From a checkpoint of a small transformer trained on Wikipedia: width 128, biases.
Each number is 128 + 32 x the weight over its row's rms, rounded and kept within 0 to 255. Layers, rows and columns count from 0. The size above them is the row's rms in percent of the matrix's.

# layer 8 MLP up, 512x128, rms 0.105, rows 314-340, columns 0-127
size [101 113 105   8  99 111  99 106 102 108 103 103 100  92 111 111  89  93 110 105  96  96 104  97  98 106  85]
[[178 179  88 170 132 119 140 128 109 134 152 149 128 161 129 148 153 158 153 156 141  76 150  99 105 107 130  90  17 139 108 139 109 172 135  90 115 112 116  70 161  76 110 122 178 110 163 125  91  81 158  44 176 178 133 194 143 153 101 139 117 117 133 154 125 147 165 138  72 117 110  95 136 114 121 163 133  87 123  51 182 134 114 196 134 161 129 122 147 119 102 209 124 105 169 126 181 127 108 155 142 157  61 127 123 126  84 106 109  90 140  86 128 131 137 139 132  98 167 121 114 135 124 121  82 126  79 130]
 [152  82 140 102 123 171 147 125 113 144  83 145 175 131 118 147 125  97 124  90 195  87 118 108 114 120 175  97 125 113  97 148 103  97 108 109 120 136 202 142 103 118 122 118  99 110 144 124 117 128 184  96 192 134 132 153 165 194 115 146 135 108  78  81 110 136 154  92 144 108 170 137 112 137 121 134 201 120 176 108 154 166 136 142  99  91 120 125 118  83 152 125 159 129 105 100 113 129 162 110  17  68 122 157 111 175 107 138 110 120 126 150 145 124  61 177  90  86 144 158 172 133 176 156 176  97 118  31]
 [139 111  81 119  95 104 157  76 102  86 160 155 182  87 185 144 119 112 149  92 147 143 103 160 199  94 131 128 116 147  96 147 126 144  94 145  90 148 131  92  25 129 155 105  93 124  98 121 164 144 120 130 139 113 114 162 168 144 144 113 136 102 111 107 143 151 153 107 131 151 205 158 120 122 134 146 145 127 130 112 112 170 128 139 141 207 143 155 103 128 108 182 153 105 132 100 105 227 133  93 134 154  90 137  78 150 113 118 112 135  86 142 194 137 163 141  28  76  87 149 109 132 123  79 131  66 140 131]
 [101 105  97 127 176 113 126 133 143 186 153 146 127 125 185 116 142 180 211 107 130 146 121 143 103  88 128  93 173 160 105  88 187 131 112  83 131 142 100 114 146 170 167 142 121 122 167 100 123  84 162  83 163 159 165 195 128 146 165 114 145 141 103 167 173 121  95  99 154 169 115 187  94 118 100 111 110 140 127 135  95 164 163  84 106 113 132 138 156 107 119 116 130 139 105 202 141 120  95 145 126 226 109 120 151 131 166 137 151 176 153  38 140 136 102 159 106 187  85 163 110 131 105 128 202 114 142 113]
 [146  94  86 100 141  98 141 148  95 111  66 144 177 112 121 130 118 103 170 114 185 102 119 150  99 161 118 110 161 132 174  86 187  96  77 137 129 114 159 119 120 140 166 125 116 113 101 129 128 126 181 118 162 171 126 142 118 130 134  93 154 167 100  90 172 103 107  94 110  90 190  14 140 155 176 112 119 162 126  72 104  76 111  62 118 119 134 129  81 202 138 160 111 148 116 123 118  88 107 111  46 122 195 159  84 130 142 169 145 150 127 153 110 143  86 149 169 140 118 161 171 127 136  78 108 128 146 148]
 [114 145  93 174 140 117 110 150 124 103 135 118 230  78 135 183 164 153 140 165 144 168  75 107 199 143 109 121  99 117 146 102 176 145 161 132 120  45  95 133 151  79 150 145 114  97 106 141 133  98 114  89  99 109 160 172 122 183 128  96 166  94 102  82  86 105 165 134  93 135 126 140 167 174 127 102 128 139 119  72 124  70 164 112 111 136 112 107 119 164  69 107 189 177 122 104  91 152 120 135 174 114 122  70 140 113 161 148 147 125 171 125 135  99 163  90 110 129 136 100 203  64 147 163 152 139 139 112]
 [219 134 137 116 108 104  76 135  92 102 172 112 124 157  76  95 112 112 123 146 151 117 125  94 156  97 155 104 132 114 112 189 124 150 115 142 120  93 110 175 123 102 125 133 179 118 103 139 131 171 119  52 166 117 151 147 137 164 101 150  97  64 152 127 158 133 148 173 129  95 118  95 154  88 133 168 147 118  83  75 139 146 181 170 106  91 138 171 109 165 198 113 119 116  99  85 159  90 130 142 101 187 165 171 176  49 167  86  85  70 129 153 126 143 166 172  98 119 160 118 117 130 168 119 143 150  88  84]
 [164 129 100 138  93 139 111 116 117 106 135 158 108 104 170 182 127 127 128 120 135 142 144 131  56 174 123 123  97  72 101  67 103 113 100 122 122 159 186 127 158 138  71 143 139 143 101 187 137  94 175 102 173 131 107 136 168 129 156 107 129  75 131  87  98 131 146 131 163 167 184 117 135  94  90 114 218 155 168  78 156 126 104 106 137 196 145  57 156 115 113 115 127 119 109  80 149 140  71 198 186 125 166 172 165 102 118 159 109 108 139 106 174 114 143 113  77 126 107 117 168 146 125 109 116  77  87  73]
 [124 147 142 116 130  91  81 177  98  66 129 140 130 126 173 145 109 159 100 112 113 141 147  93 138  86 147  73 120 107  71 110 137 145 147 130 131  57 172 126 151  79  62 198  96 125 107 151  92 101 136  93 145  85 138 178  76 170 140 158 124 133  81  73 100 176 165 106 186 170 112 109 117  50 164 128 173 134 114 165 151 161 124  98 151 140 160 186 120 171 163 164 121 129 104 116 162 180 154 114 110 136 139  92 159  90 165 118 112 158 170 170 182  94  72 118 107 111 130 130 174 123 160  87 136 127 122 114]
 [ 80  84 122 157  28 142 129 119 149 112 187 148 132 113 113 155 144 102 167 156 150 151 116 123 167  93 130 107 137 132  43  95  72 104 126 127  88 124 132 146 140 108  97 132 128 113 142 158 163 121 114 100 104 161 116 132 126 143  94 177 181 101  87 108 158 106 155 116  89 121 176 107 112 142 208  64 113 109 124 123 119  93 137 214 102 198 138 136  67  89 124 160 114 174 146 143 176  86 122 153 108 119 155 185 179 117 143 132 163 111  94 128 148 157 211 127  71  98 160 132 111 150 108 110 124 138 126 109]
 [159  99  59 145  49 108  95 130  86 137 162 104 136 143  76 138 126 132 114 173 137 190  87 142 101 100  87  84  95 147 122  92  99  86  58 160  81 126 130 120 136 109 166  93  96 138 125 135  81 140 158 127 173 159  86 160 163 135 154 135 183 116 174  86 106 125 138 145 191 101 137 116 148 126  96 170 141  84 101 151 162 145 153 143  95 148 158  85 165 148 138 136 177 131 142 134 138 127 141 101  79  50 117 161 130  99 105  83 143  87 155 210 160 117 190 170 118  98  98 154  96 133 138 133  93 154 121 164]
 [187 117  15  98  93  98 159 128 101 134 149 149 122 107 156 107  95 113 138 148 134  88 104 121 117 215 140  80 121  67  51  96 118 141 137 100 171 100 147 168 178  82 165  69 166 147 103 167 123 132 122 103 215 144 118 146 151 134 123 166 112 136 165 104 133 135 136  90 154 152 116 108 106 156 161 128 131 115 181 157 165 144 155 146 115 151 132 155  62 170 155 147 153 145 104 119 159 148 123 111  72 135 191 144 109 127 138 119 115 163 107  90 140 146  85 144 173  82 128 176  92 107 104 121 111 107  87 100]
 [151 131 124 143 115 147 150 151 128 149 156 175 162 110 180  77  99 156 150 237 152  82  52 119 155  93 150 123 102 124 117 154 156 103 174 126 185 122 131  97 165 110  87 165 124 137  65 114 118 179 134 121 128 145 151 134  88 140  75 136 164 108 161 121 167 203  98 158 113 111 128 158  61 156 140 131  92  85 139 117 154 154 105 125 153 126 122 151 110 102 135 117 161  61 176 152 119 137 137 139  65  81  99 141  85 138  39 145 139  55 110  96 121 108 152 107 140 114  95 160 122 128 139 106 121 172  95 134]
 [ 95 122  71 112  93 133 131  61  92 153 169 103 140  96  90 117 154 168 120 131 156 162 153 121 135 189 136 158 114  96  76 127 120 109 147  85 139  96 106 114 107 129 107  86 133 147 112 140 139 115 111 120 190 164  85 130 160 101 150 197 151 135 146 105 120 166 201 138 110 115 162 135 182 158 193  94 124  72 122 151 108 104 125 137 172 156  47 157 102 161  95 179 161 155 135 133 101 162 108 105  66 117 160 118 136  96  92 103 159  91  94  86 158  84 105 122 184  45 143 114 125 176 149 109 162 140 139  92]
 [124 124 121 133  80 174 149 106 107  75 133 120 190 185 146 165 117  85 131 104 167 105 100  85 103 148 115 130 165 165 108 116 178 115 117 141 132 120 142 137 124  74 155  92 174 115 132 141 111 116 181 103 152 101 123 154 105 128 135  87 172 148  64  90  69  81  84 147 143 192 107 138 165  98 128 201 142 152 144  86 214 110 120 137 116  97  92 135 129 106 148 134 168 149 110 207 133 152 116 160 111 145  82 105 184 151 105 178 133  68  92 136 124 125 107  90 124 140  81 144 191 139 181 132  77  95 122 140]
 [181  98 168 103 107 151 121  87 116 139  63 168 194 119 116 166 182 112 123 170 154 130 159  90 140 133 100 120  79  97  99 168 152 123 112 102 141 117 153 111 100  90 155 135 138 105 157 104  94 168 139 158 115 134 122 145 160 125  82  86 152 125 132 108 149  95  90  99 141 102 128 163 158  93 111 131 146 145 136  62 145 106  92 121 132 157  82 129  75  99 159 167 104 168  99 190 129 169  70 206 120 147 154 159 134 137 127 128 176 169 113 175 167 115 131 180 116  77  70 140 107 139 179  39 131  91  74 131]
 [126  84 115 150 116 159 106 158 115  85 117 159 133 154  97 210 191 114 118 188 145 111 141 177 152 118 110 138 126 102 138  52 176 163 113 189  93 104 138 127 121 146 134  59 135 107 126 128 123 121 121 111 157 130 154 190 119  99  83  95 150 135 157 106 180 127 157 128 154 159 151 100 119  83  78 164 105 116 126 134 166 107 167 108  77 137 141 137 117 108 102  95 103 183 125  84  97  91 104 168 108 140 153  92 110 127 133 112 130 144  97 131 169 145 124 174  52 139  97 228 147 128 130  85 102 198  75 158]
 [159 114 170 120 134  87 143 147 113 134  99 163 124 142 150 177 105 124 146 109 140 157 138  88 102 138 111  95  70 124 121  99 155 106 122 129 130 172 157 143 127 129 134 143 102 121  85 111  90 201 186 167 147 151 116 151  87 103 131 102 125  64 163 139  96 155  73 142 142 197 163 112 146 155 132 140 109  48 139  75 134 247 121 111 125 154 103 144 126 127 174 115 164 164 143  86 147 139 114  74  97  71 201 105 143 151 110 120 138 133 156 104 163 102 122 142 113 145 111 163 126 127 194  95  76 106  97  52]
 [ 88 109 119 139  89 111 171 144 128 101 118 136 175 123 170 154 129 117 101 130 162 146 106 138 140  96 147 123  54 176 133 129  76 112 192 139 151 110 182 121 130 107 157 146 169 159 144 147  66 122 140 135 108 134 149 121 152 123  53 122 147 105 123 107 158 147 126 208 121  89 233 131  95 124 127 171 101  78 139 136 183 143  98  85 105 102  39 154 128  71 168 160 119 133  79 164 147 148 108 138  74 119 125 147 128 145  93 104 190 159  97  77 133 108 150 130 115 139 100 165 116 125 133  89 108 176 133  68]
 [125 103 116 163 138 171 136 139 132 103 179 134 177 133 139  84 143  67 109 127 136 169 136 189 160 162  96 138 184 142  51 134  91 118  74 100 178  86 129  77  99 142 121 143 115  81 162 119  99 129 101 140 114 211 119 160 230  95 115 122 170 115 161 111  83 130 159 145 147 116 162 118 164 148 147 132 105 139 118 124 141 125  85  90 164 134  56 107 138 172 123 153 161 116  95 113 145 146 119 152 112  88 132 132 130 113 200 189 167 113  73 100 137 104 117  90  93  64 136 114 163 143 163 103  80 124 130 117]
 [169 129 146 182 108 151 118 106 114 129 205 138 100 118 182 127 139 132 130 149 135 107 124 169 180 102 140 167 124  98 112 114 131 124 124 130 154 102 186 104 157 177 121 138 115  87  96 132  67  87 169 101 152 155 171 122  98 144 141 136 142 143 161  76  94 122 156 119  53 107 196 109  74 111 140 141 154 118 130 162 128  98 139 142 180 137  77  83 119 187  85 138 168 117  73 128 156 160 144 145 141 100 105  71 103  49 158 112  85 108  61 154 154  92 122 137 187  54 146 142 146 119 129 125 133 135 125  54]
 [172  62  88 101 156 115 110 153 137 103  73 138 109 139 147 128 136 156 176 151 124 135 124 127 129 173 126  85 151  67  91 204 100 124 131  79 112 125 107 121 148 109 116 138 155 138 121 115 141  59 193 149 120 214 135 132 124  80 131  93 102 102 123 129 137 120  81 167 139 163 136 168  75 118 165 140 149 126 164 112 145 195 125  89  96 127 127 209 114 153 183 106 124 109 111 183 140 118  46 144  67 147 166 163 161 121 117 107 161 139 119 144 147  86 105 134 159  62 121 135 162 190 135  97 140 120 134  85]
 [115 145  97 117 130 186 141 101 113 138 197 148 141  69 172  75 173  81 126 159 172 168 126 149 173  89 110 144 139 103 152  88 114 112 112  64  66 145 104 188 116  98 108 147 139 122 115 163 145 146 196 159 161 152 112 101  75 115  92 122 129 109  92 105 144 155 112  81  60 148 127  53 155 117 185  69 111 127 118 133 101 113  59 152 167 114 122 140  96 137 137 142 102 152  83 159 167 131  77 167 159 161 180 118  77 120 151 118 130 134 167 137 142 126 177  74 150 159 116 139 154 131 115  72 108 132 119 121]
 [118 135  85  73 155 113 151  50 145 129 170 162 151 120 121 161 138 185 111 130 150  97 155 164 189 101 141 135 142  59  99 154 172  93 116 127 107  81 155 163  38 128 117 123 110 166 135 137 142 133 150 105 148 130  90 184 194 125  80 111 174  66 126  95 124 150 113  97 104 158  81 148 157  63 172  73 199 122 126 141 118 179 136 141  85 102 132 109 124 109 174 163 193 144 123 139  70  67 152 161 137 120 101 137 100 112 144 137 117 109 147 130 164 105 126  95 144  84 125 181 116 118 111 134 134 100 115 152]
 [173 141  98  70  87 127 134  95 124 153 175 126 105 139 128 168  98 164 161 122 119 130 144 150 166 140 101 126  52  95  93 171 143 106 130 104 101 115 148 170  85 116 133  94 163 149 133 132 162 147 148  75 130 183 129 201 175  54 140  82 156 118 120 143 171 147 164 111  70 152 117 134 116 108 194 146 165 105 137 115 138 120 211 127 130 165  95 140 147 132 117 102 172 151 152  56 103 113  89 133 151  87 163 140 147 103  99  99  76  98 148 137 168  76 148 137  93  54 108 125  94  85 144  89 133 140  74 140]
 [135 106 121 111 104 150  91  90 111  87 106 202 144 141 154 118 130 118 160 157 166 132  83 169 122 140  92 118  68 120  61 171 165 108 123 116  80 133  86 156 129  94 102 102 128 106 116 135 162 123 137 108 170 114  86 193 151 126 150 162  88 109 112 124  69 122 104 128 220 174  97 137 126  86 156 128 113  79 125  93 170 110 144 112 105 128 133 111 111 195 157 143 108 120 141 158 142 137 169  87 157 189 113 168 170 161 139 176 158 130 135 106 128 112 109 166  31 121 112 160 125 171  94 129 153 178  59 103]
 [149 168 120 174  78  98 124 120 111 118 114 170 113 100  57  90  92 147 139 149 120 147 167 117 157 134 156  63 124 140  79 186 127 134 122 115 137 152 123 114 141  92 157 118 132  96 106 168 125 118 157  98 129 102 108 113 158 136 125  95 138  95 154 111 177 177  81 157 181 128 145 195  62 131 149 161 170  48 151  92  96 159 146 129 102 188 156 135  65 127 153 122 194 143 117 142 110 149 119 137  79 123 167 162 127 169 102 115 117 144 114 133 147 148 135 133  92  20 106 158  94 140 194  68 145 151 104 116]]
# layer 8 MLP down (transposed), 512x128, rms 0.0924, rows 314-340, columns 0-127
size [103 122  99   6 102 104  97  96 100 101  94 100 103  90 110 119  75  88 124 105  86 101 110  93  90  97  78]
[[ 89 134 135 146 118 101 103 150 169 163 106 144 142  73 119 156 127 151 183 170  88 143 197  20 110 134 110 103 173 115 110 111 101  75 164  93 107 155 115 128 142 192  85 140 124 129 134 138 138 117 169  96 131 131 128 172 103  82 116 182 156  97 136 204  72 133  75 102  71 200 150 128 117 109 123 136 105 164 200 126 103 160 127 125 129 131 139 143 130 105 176 135 125 123 184 137 107  59  84 109 152  84 124 113 111 100 121 129  94 109 139 168 135 153 153 103 109 178 127 161 127 154  76 150 120  81 123 169]
 [ 82 148 132 168 117 170 148 157 103 130  75 126  86 147  77 111 138 170 173  58  71 148 144 166 146 115 147 151 165 116 135 138 120 129 104 106 120  96 168 121  99 145 154 162 159  81 139 177 150 176 139 119 126 127 120 145 173 124 147 142 153 156 104  81 176 120  67  49 135 155  95 152 188 150 154  57 149 100 119 132 120 146 182 189 132 141 103 114 125  76 195 169 101 114 148 108 156 109 154  45 132 107 104  95 173 103  94 116 136 107  87 129 145 107 124  98 126 109 133 154 119 124 105 212 144 124  80  95]
 [146 114 125 114 183 108 134 115  65 154 187  92 126 124  86  74 139 161 180 137 135  53  68 105 113 142 129 159 148 119 115 168 117 114 104 114 116 178 116  78 102 115 168 116 157 193 161 173 175 122 108 147  73 166 198 110 114 132 188 127 145 153 189 104  82 129 107 139 180  71 136  80 144 110 137  72 101  93 158 133 170 154 137 144 113  85  64 189 169 136 136 100  93 102 127 128  79  99 105 101 138  82 162  95 131 129 114 194 135 149 181 141 127 144 149 130 162 139 138 137 121 123 144 103 105 137 107 119]
 [106 106  94 100 134 153 155 183 198  98 116 120 152 134  84 113 158  84 172 188 163 114 130 103 175 189 124 177 106 120 135 160 110 130 114 110 127 116 150 188 118 126  97 114 101 148 160 147 126 192 118 122  86  99  92  61 160 152  96 121 125 145 104 132  80 130 163 102 144 179 101 109 119 110 131 110 147  87 159 118 167 105 148 134 181 166 158 134 156 158 146 119 132 128 194  74 181  82 176 154 112  75 163 134 175 103 174 156 108 141 128 158 111 175  99 115 181  76 176 110 135 113 159 135  49 163 117 145]
 [116 173 104 147 130 169  76  86 131 168 150 136 115 165  76 166 160 131 100  72 142 141 142 114 107  95 105 155  82 123 113 145  89  94 186 137 156  84 172 127 145 128  88 100  98 110 148 110 156  94 136 139  93 121  74 113  52  83 144 148  92  90 154 103 131 143 115 117  95 106 101 159 141 159 121 134 116 114 198 158  77 108 123 135 116 181 148 142 209 133 120 163 173  98 185 111  74 162 148  89 176 145 176 125 143 156 146 128 141 134 152  91 182  97 167 105 180 139 113  63 136 118  47 124 144 155 152 139]
 [110 111  44 105 130  85  86 172 143 136 158 143  55 149 122 125 173 119  84  99  39 160 151 125 136 114 148 163  98 129 156 145 174 142 153 105 146 123 164 107 148  80 121 108 146 140 114 118 136 162 109 118 163 184  99 126 144 140  96 124 108 144 117 110 157 186 120 165 117 132 138 132 131 147  71  86 170 107  93 143 106 155 123 201  88 152 126 117  84 197 132 155 186 175 165 141  79 112 101 165 179  99 141 110 109 179 123 147 136 119  99  36  83 144 153 104 157 110 131 140 113 107  53 163 126 110 147 142]
 [106 135 139  65 127 143 129 115 133  85 125 108 144 120  99 107  90 148 199 145 128 158  90 141 122 123 131 154 138  99 102 114 111 141  57 151 106 127 100 104  65 151 132 137 131 183 183 159 100 110 128 157 121 113 171  69 159 102 135 153 127 163  91 172 166  86 122  86 153  49 157 145 102 164 121  96 102 149 124 190 107 125 149 141 181 137  72 150  69 112 128 115  90  92 160  68 149 147 189  79 181  65 113 133 145 166 112 133 149 196 210 163  89 114  98 138 162 126 128 150 135 123 133 150 131 137 121 173]
 [148 146 116 121 132 102 123  95 121 110 138  81  98  90 113 148  75 127 114 134 129 102 142 114 129 143 115 125 176 185 154 116  60 163 128 179 115 177 113 132  71 136  83 122 163 167 109 164 130 138 162 120 132 177 125  72  91  98 167  91 168  98 128 125 123  80 111  85  98 146  97 102 189 155 122 140  98  85  92  93 146 107 116  98  95 144 148 176 126  88 168 131 118 174 139 150 166 208 122  82 120 147 124 144  74  93 130 148 212  95  92 122 123 134 117 140 140 112  75 132 132 165 175 146 184 102 152 231]
 [139 110 159 104 100 148 118 150 197 111 144 111 134 161 151 115 118  78 137 127 120 151 189 131  97 136 155 138 176 120 152 148 146  66 210  94 183 108 101  69 125 124 118 109 131 129  96 173 172 123 104 155  87 102 162 115 124  55 156  99 102 131 148 112 132  95 185  98 101 141 114 179 162 144 141  63  85 151  92 127 186 197  99 140 121 128 137  89 112 148 147 150 142 147 144 141 126 136 155 177 119  45 112 128 132  84 131 145 133 107 156 105  67 104 215 148  71 137 122  95 152 141  89 112 139 145  72 120]
 [174 132 127 122 184  33 129 100 116 157 122 106 104  79 121 171  98 100 106 132 154 162 128 160 117  97 172 122 169 127 129 160 159 109 156 119 145  95  96 129 142 115  55  69  98 109 154 162 112 106 127 152 162 139  66 144 164 148 107 102 134 121 138 147 123 135 128 136  98 124 144 161 117 150 146 105 139 132  67 173 106 189 100 123  97 182 149 126 121 120  74  84 148 183  96 137 158 148 156 124 126  94  83 133 152 141 175 123 147  98  95  74 125  99 185 155 166 179 129  40 160 163 101  52 121 108 173 175]
 [ 93 131 104 120 155 162 152 110 147 107 162 133 115 116 153  68  87 189  96 178  90 121 111 101 176 110 133 205 149 121 129 131 157 166 127 129 120 103 125 149 101 135 136 103  97  65 161  96 124  99 135 181  99 166 160  91 128  51  93 179 106 134 149 121 174 138 145  94 103 103 107 156 177 151  90 110 116 137 136 134  68  90 185 114 131 127 107 134 171 168 196 148 140 124  81 175 113  83  97 126 102 112 129 131  88 137 123 112 155 130 121 203 125 148  72 217 125 153 136  59  82 144 131 160 132 175 123 116]
 [134 150 133 149 163 165 130  61 125 190 131 107 177 125 153 142  54 141 142 129  99 115  73 130  99 160  98 131 127 104 134 143 114  71 139 106  88 154  94  97 138 154 120 146 110 198 143 190  98 148  49 151  84 170 136 105 113  74 162 189 138  75 147 112 142 159  69  90 160 172 131 169 125 176 133 142  59  92 126 186 140 150 168 122 159  94 105 148 134 121 165 116 137 130  75  86 135 127 129 127 182  98  94  76 104 125 143 138 145 131 135 109 115 145 128 101 175 103 161 113 158 117 156  53  99 155 163 124]
 [102  72 139  82 103 125 125  38 145  49  88 127 103 143 129 164 145 150 104 108 185 113 165 127 154 141  99 115  90 120 107 105 157 155 112 120 103 125 127 184 152  46 160 101 149  66 140 118 159  91 120 125 196 125 141 144 168 131 114 136 102 102 137  97  81 100  99 127 149 182 124  66 145 125 150 144 154 152  80 105 131  71 157 172 111 120 143 198 110 107  87 112 134 145 129 174  74 163 113 120 169 149 183 140 191 115 120 142 100 170 129  89 172 130 124 190 121 123 157 129 155 147 164 135 121 133 171  86]
 [119 109 175 138 127 113 141 205 162 161  98  96 134 177 161 125 171  82 153  79 149 154 107 162 117 106 138  88 183 124 132 120 118 128  81 214 151 169 104 113 137 111  86 176 111 143  74 125 137 137 146 119 147  73 109  81  68 184  87 102 112 114  99  78 137 130 146 175 165 174  83 151  98 123 142 156 128 152 121 106 121 135 156 108 118 165 159 121 163  80 121 101 128 101  90 146 140  54 109  90  94 152  62 120 121 152 164 131  81 182 111 140 121 195 119  68 127 173 118 138 142 126 156  99 169  94 154 140]
 [ 73 150 115  99 203 166 148 134 118 145 171 153 142 131 125  90 155  43 101 123  88 108 154 110  84 138 145 114 109 167 114 130 143  77 185  77 138 166 128 171 119 167 134 133 126  80 182  98 141 154 128 139  95 155 136  78 190 105 120 153 190 153 132 171 118 137 181 131 120  61 112 119 122 114 144 163 126 102 164 130 130 118 121 131  80 136 151  93 130  81 144 152  73 215  78 126 104 135 125 161  61 132 147 129 139  90 154 122 129 106 214 147 144  83 111  97 111  80 103 111  89 151 105 138 160  91 122 146]
 [115 119 182 153 134  73 164 146  85 122  92 143 162 111 150  53 171 101 135 124 138 162 170 109  69 128 158 138 156 157 144 103  85  86 141 134 172  64 126 103 197 153 105 152  87  96  38 123 123 107 102 165 102 154  51 166 163 209 135  89 130 119 146 141 152 107 107  96 142 150 162 154 144 138  93 145 184  99 113 177 119 118 111 109 176 108 116 121 148 145 124 109 123 182  96 165 105 114 145 131 110 112  69 112  90  88 119  89 164  91 127 129 152 140 100 143 117 122 197  99 106 163 107 152 157 166 159 130]
 [127 120 126  90 132 109  73 132  93 169 133 138 151  70 143 119 124 152 110 129 150 149 119  44  93 156 129  97 147 145 144 176  97  81  91 105 143  97 166 131 144 144  86 170 126 134 128 133 171  76 127 172 150 156 100  93 115 187 161 159 140 124  78 157 117 123  78 151 105 154 119 138 163 218 177 148 167 135 141 135 161 102  65  82 153  95 129  59  80 123 133 109 149 122 136 179 143 146  78 132  88  83 150 138 157 105 185 157 145 120 121  96 122 160 202 141 148 151 130  78  76 116 164 108 135 132 174  71]
 [ 97 140 176 134 126 122 166 139  68  71 158 143 169 118 146 130 144 140 108 121 145  38 168  92 175 147 191 144 121 151 122 104  70 119  98 140 124  68  79 119 105 153 117  77 161 107 155 221 148 114  91 150 161 114 119  83 173 113 165 145 133 160 116 149 140 102 140 120  98  45 151 185 115 161 140 132 140 162 128 139 130  91 161  96 153 123 113 159 106 108  93  93  66 144  90 115 115 138 132 133 158 161 172 121 111 105 169  91 161 110  94  76 151 106 129  56 181 147 164 158 110 115 139 123 127 156 117 180]
 [134 111 177 143  89 157 125 100 161 129 130 158 125 166 169 153 173  49 126 158 114 122 148 105 164  65 147 164 144 116 130  70  98 112  76 115  92 154  93 117  89 134 120 140 168 104 137  88  71 176 138 135 137 168 162 134 107 115 138 121 126  92 165 134 119 111 148 112  80 172  73 117 137  42  62 139  96 115 134 135 148  65 166 128 107 110 127 169 146  84 143  91 121  86 174 110 137 119 139 120 137 115 159 162 154 132  71 113 114 151 192 140 129 179 125 188 117 116 163 121  85 160 180  94 194 180 133 172]
 [169 123 131 114 116 201 122 106  91 112 138 110 132 152 155 146  96  93 186 114  35 154  44 155 150 138  86 117 174  85 149 138 142 125 100 130 157 160 136 155 123 182  93 173 140 115  91  27 111 114 144  85 135 176 145 160 152  99 125 121 180 145 118 115 143 162 177 147 133 101 137 100  86 110 143 105 134 167 148  78 156 160 125 117  91 167  94 132  63 128  78  97 113 134 103 123 126 105 152 123 140 101 123 137 173 159  99 169 117 158  76 142  96 140 161  83 107 106 113 193 172 108 145 121 144  76 165 155]
 [162 124 138 137 118 138 130  96 105  77 171 191 133 140 157 125 125 163  99  94 178 120 105  97  90 126 121 101 155 149 141 150 156 186  74 114 137  48 173 126 220 118 158 154  98 167 107 136  59  82 153 116 151 123 150 134 121 109 136 120 106 117 123 142 145  98  83 143 162 156  85 128 150 132  79 158 134 110 160 130  98 129 199 162  64 127  63  97 162 129 165 156 123 169 174  95 130 103 177  88 161 119 166 107  88 109 122 134  89 100 124 112 142  96 115  91 134 170 147 187 158 134  65 128 111 144  53 125]
 [111 104 127 185 123 124 172 120  97 106 140  82 170 183 133 177 120 150 167 142 124 130  82 155 142  90 135 170 119 138 183  71 148 167 106 146 109  81 114 136 159 173 108 107 131 155 118 234 130 174 104  99 154  60 147 105  96  96 132 151 150 134 144 110 109 117 148 113 140 106 116  57 107 125  77 132  91 153  68 175 141  64  96 145 123 180 125 120 148 134  98 140 131 147 198  47  98 108 138 134 184 120  66  84 105 137 126 156 105 146 105 117 142 147 130 121 110 211 136 132 137 121 127 138  74 113 126 139]
 [110 138 134 107 144  72 101 128 150 213  74 154 153 176 157  93 139  77 111 148 172 157 187 184  77 123 142 105  97 128 116 107 152  84 123 115 159 157 132 174 135 109  74 131 113 131 153 158 107 107  77  85 155 105 152 155  82 123 154 149  90 175 172  83 143  86  67  63  74 105 126 121 146  67 115 105 145 147 141  86 101 148 132 157 103 158 107 112  98 145 168 170  82  85 163 122 143 149 121 150 141 192 147 140 165 101 184 113 142 154 139 162 148 132 120 109  86 127 143  87 129 122 124 117 176 126 101 202]
 [116 102 127 136 168 200 139 137 159 102 175 154  71 128  80  69 119 113 135 100 102  96 178 124 104 154  95 123 122 173 175 153 152 173 189 112 118  78  87  95 145 113 148 196 131 155 116 125 132  84 104 200  40  79 126  82 130 112 120 129 126 148 137 210 198 147 151 145 109  99 143 176  90 129 117 137  51 149  95 132 148 150 138 136 131 102 116 109 165 162 113 118 119 145 127  85 117 126  90  81 118 147 114 169 129 157  85 140 169  98  73 139  99 124 119 131  66 153 148  82 146 148 150 121 140 138 132 161]
 [ 82 105 131 128  97 161 132 111 105 114 100 151  96 138 149 125 142  98 155  82 135 123 184 176  95 145 128 121 208 165 188  48  72 140  90 179 153 103 102 149 113 104 125 197  90  87 122 138 157  94  78 166 172 120 120  71 154 112 110  94 137 140 120 174 101 138 166 120 152 142 119 153  80 119 101 117 108 158 138 118 125 173  53 117 169 136 192 148 103 143 111 170 153 161 115 204 139 141 151  99  98 171  93 134 161 103 130 104 136 120  87  88  79 120 155 152 145 141 120 102 128 135 121 132 192  59 157 125]
 [178 136 155 103 157  87 201  84  74 162 112 152 151 147 126 108 157 156 144 131  81 126 117 130 143 201 118 128 158 127  70 105 125 124 168 136 129  85 114 145 155 102 124 148  57  99 117 132 153 107 130 154 165 143 171  91 116 131 121 122  91 141 172 160  76 107 139 116  31  93 169  83 114 126 103 153 115 129 127  38 104 173 149 135 151  95 133  78 162 198  79 111 128 173 133 116 187 115 129  74 117 137 139 113 132 141  69 127  57 141  96 138 181 153 115 136 147 140 121 133 121 138 115 164 184 133 128 171]
 [ 78 119  90  86 134 115 152 138 140  80 120 138 139 154 129 127 108  74 168 111  92 120 102 160 182 174  92 181 217 137 134  61 105  93  74 170 125 126 153 118 119 171  92 121 165 181 160  93 131 113 114 118 121 145 180 145  74 103 161 103 139 146 117 152  97  89 148 139  82 118  84  95 177 152 173 137 101 135  86 121 152 149 162  98 132 117  85 147 123 118  64 155  86 114 129 159 155  67 139  97 137 142 132  88 129  77 165 136 106 149 184 137  68 135 115 163 138 141 137 115 159 147 119 157 110 167 223 110]]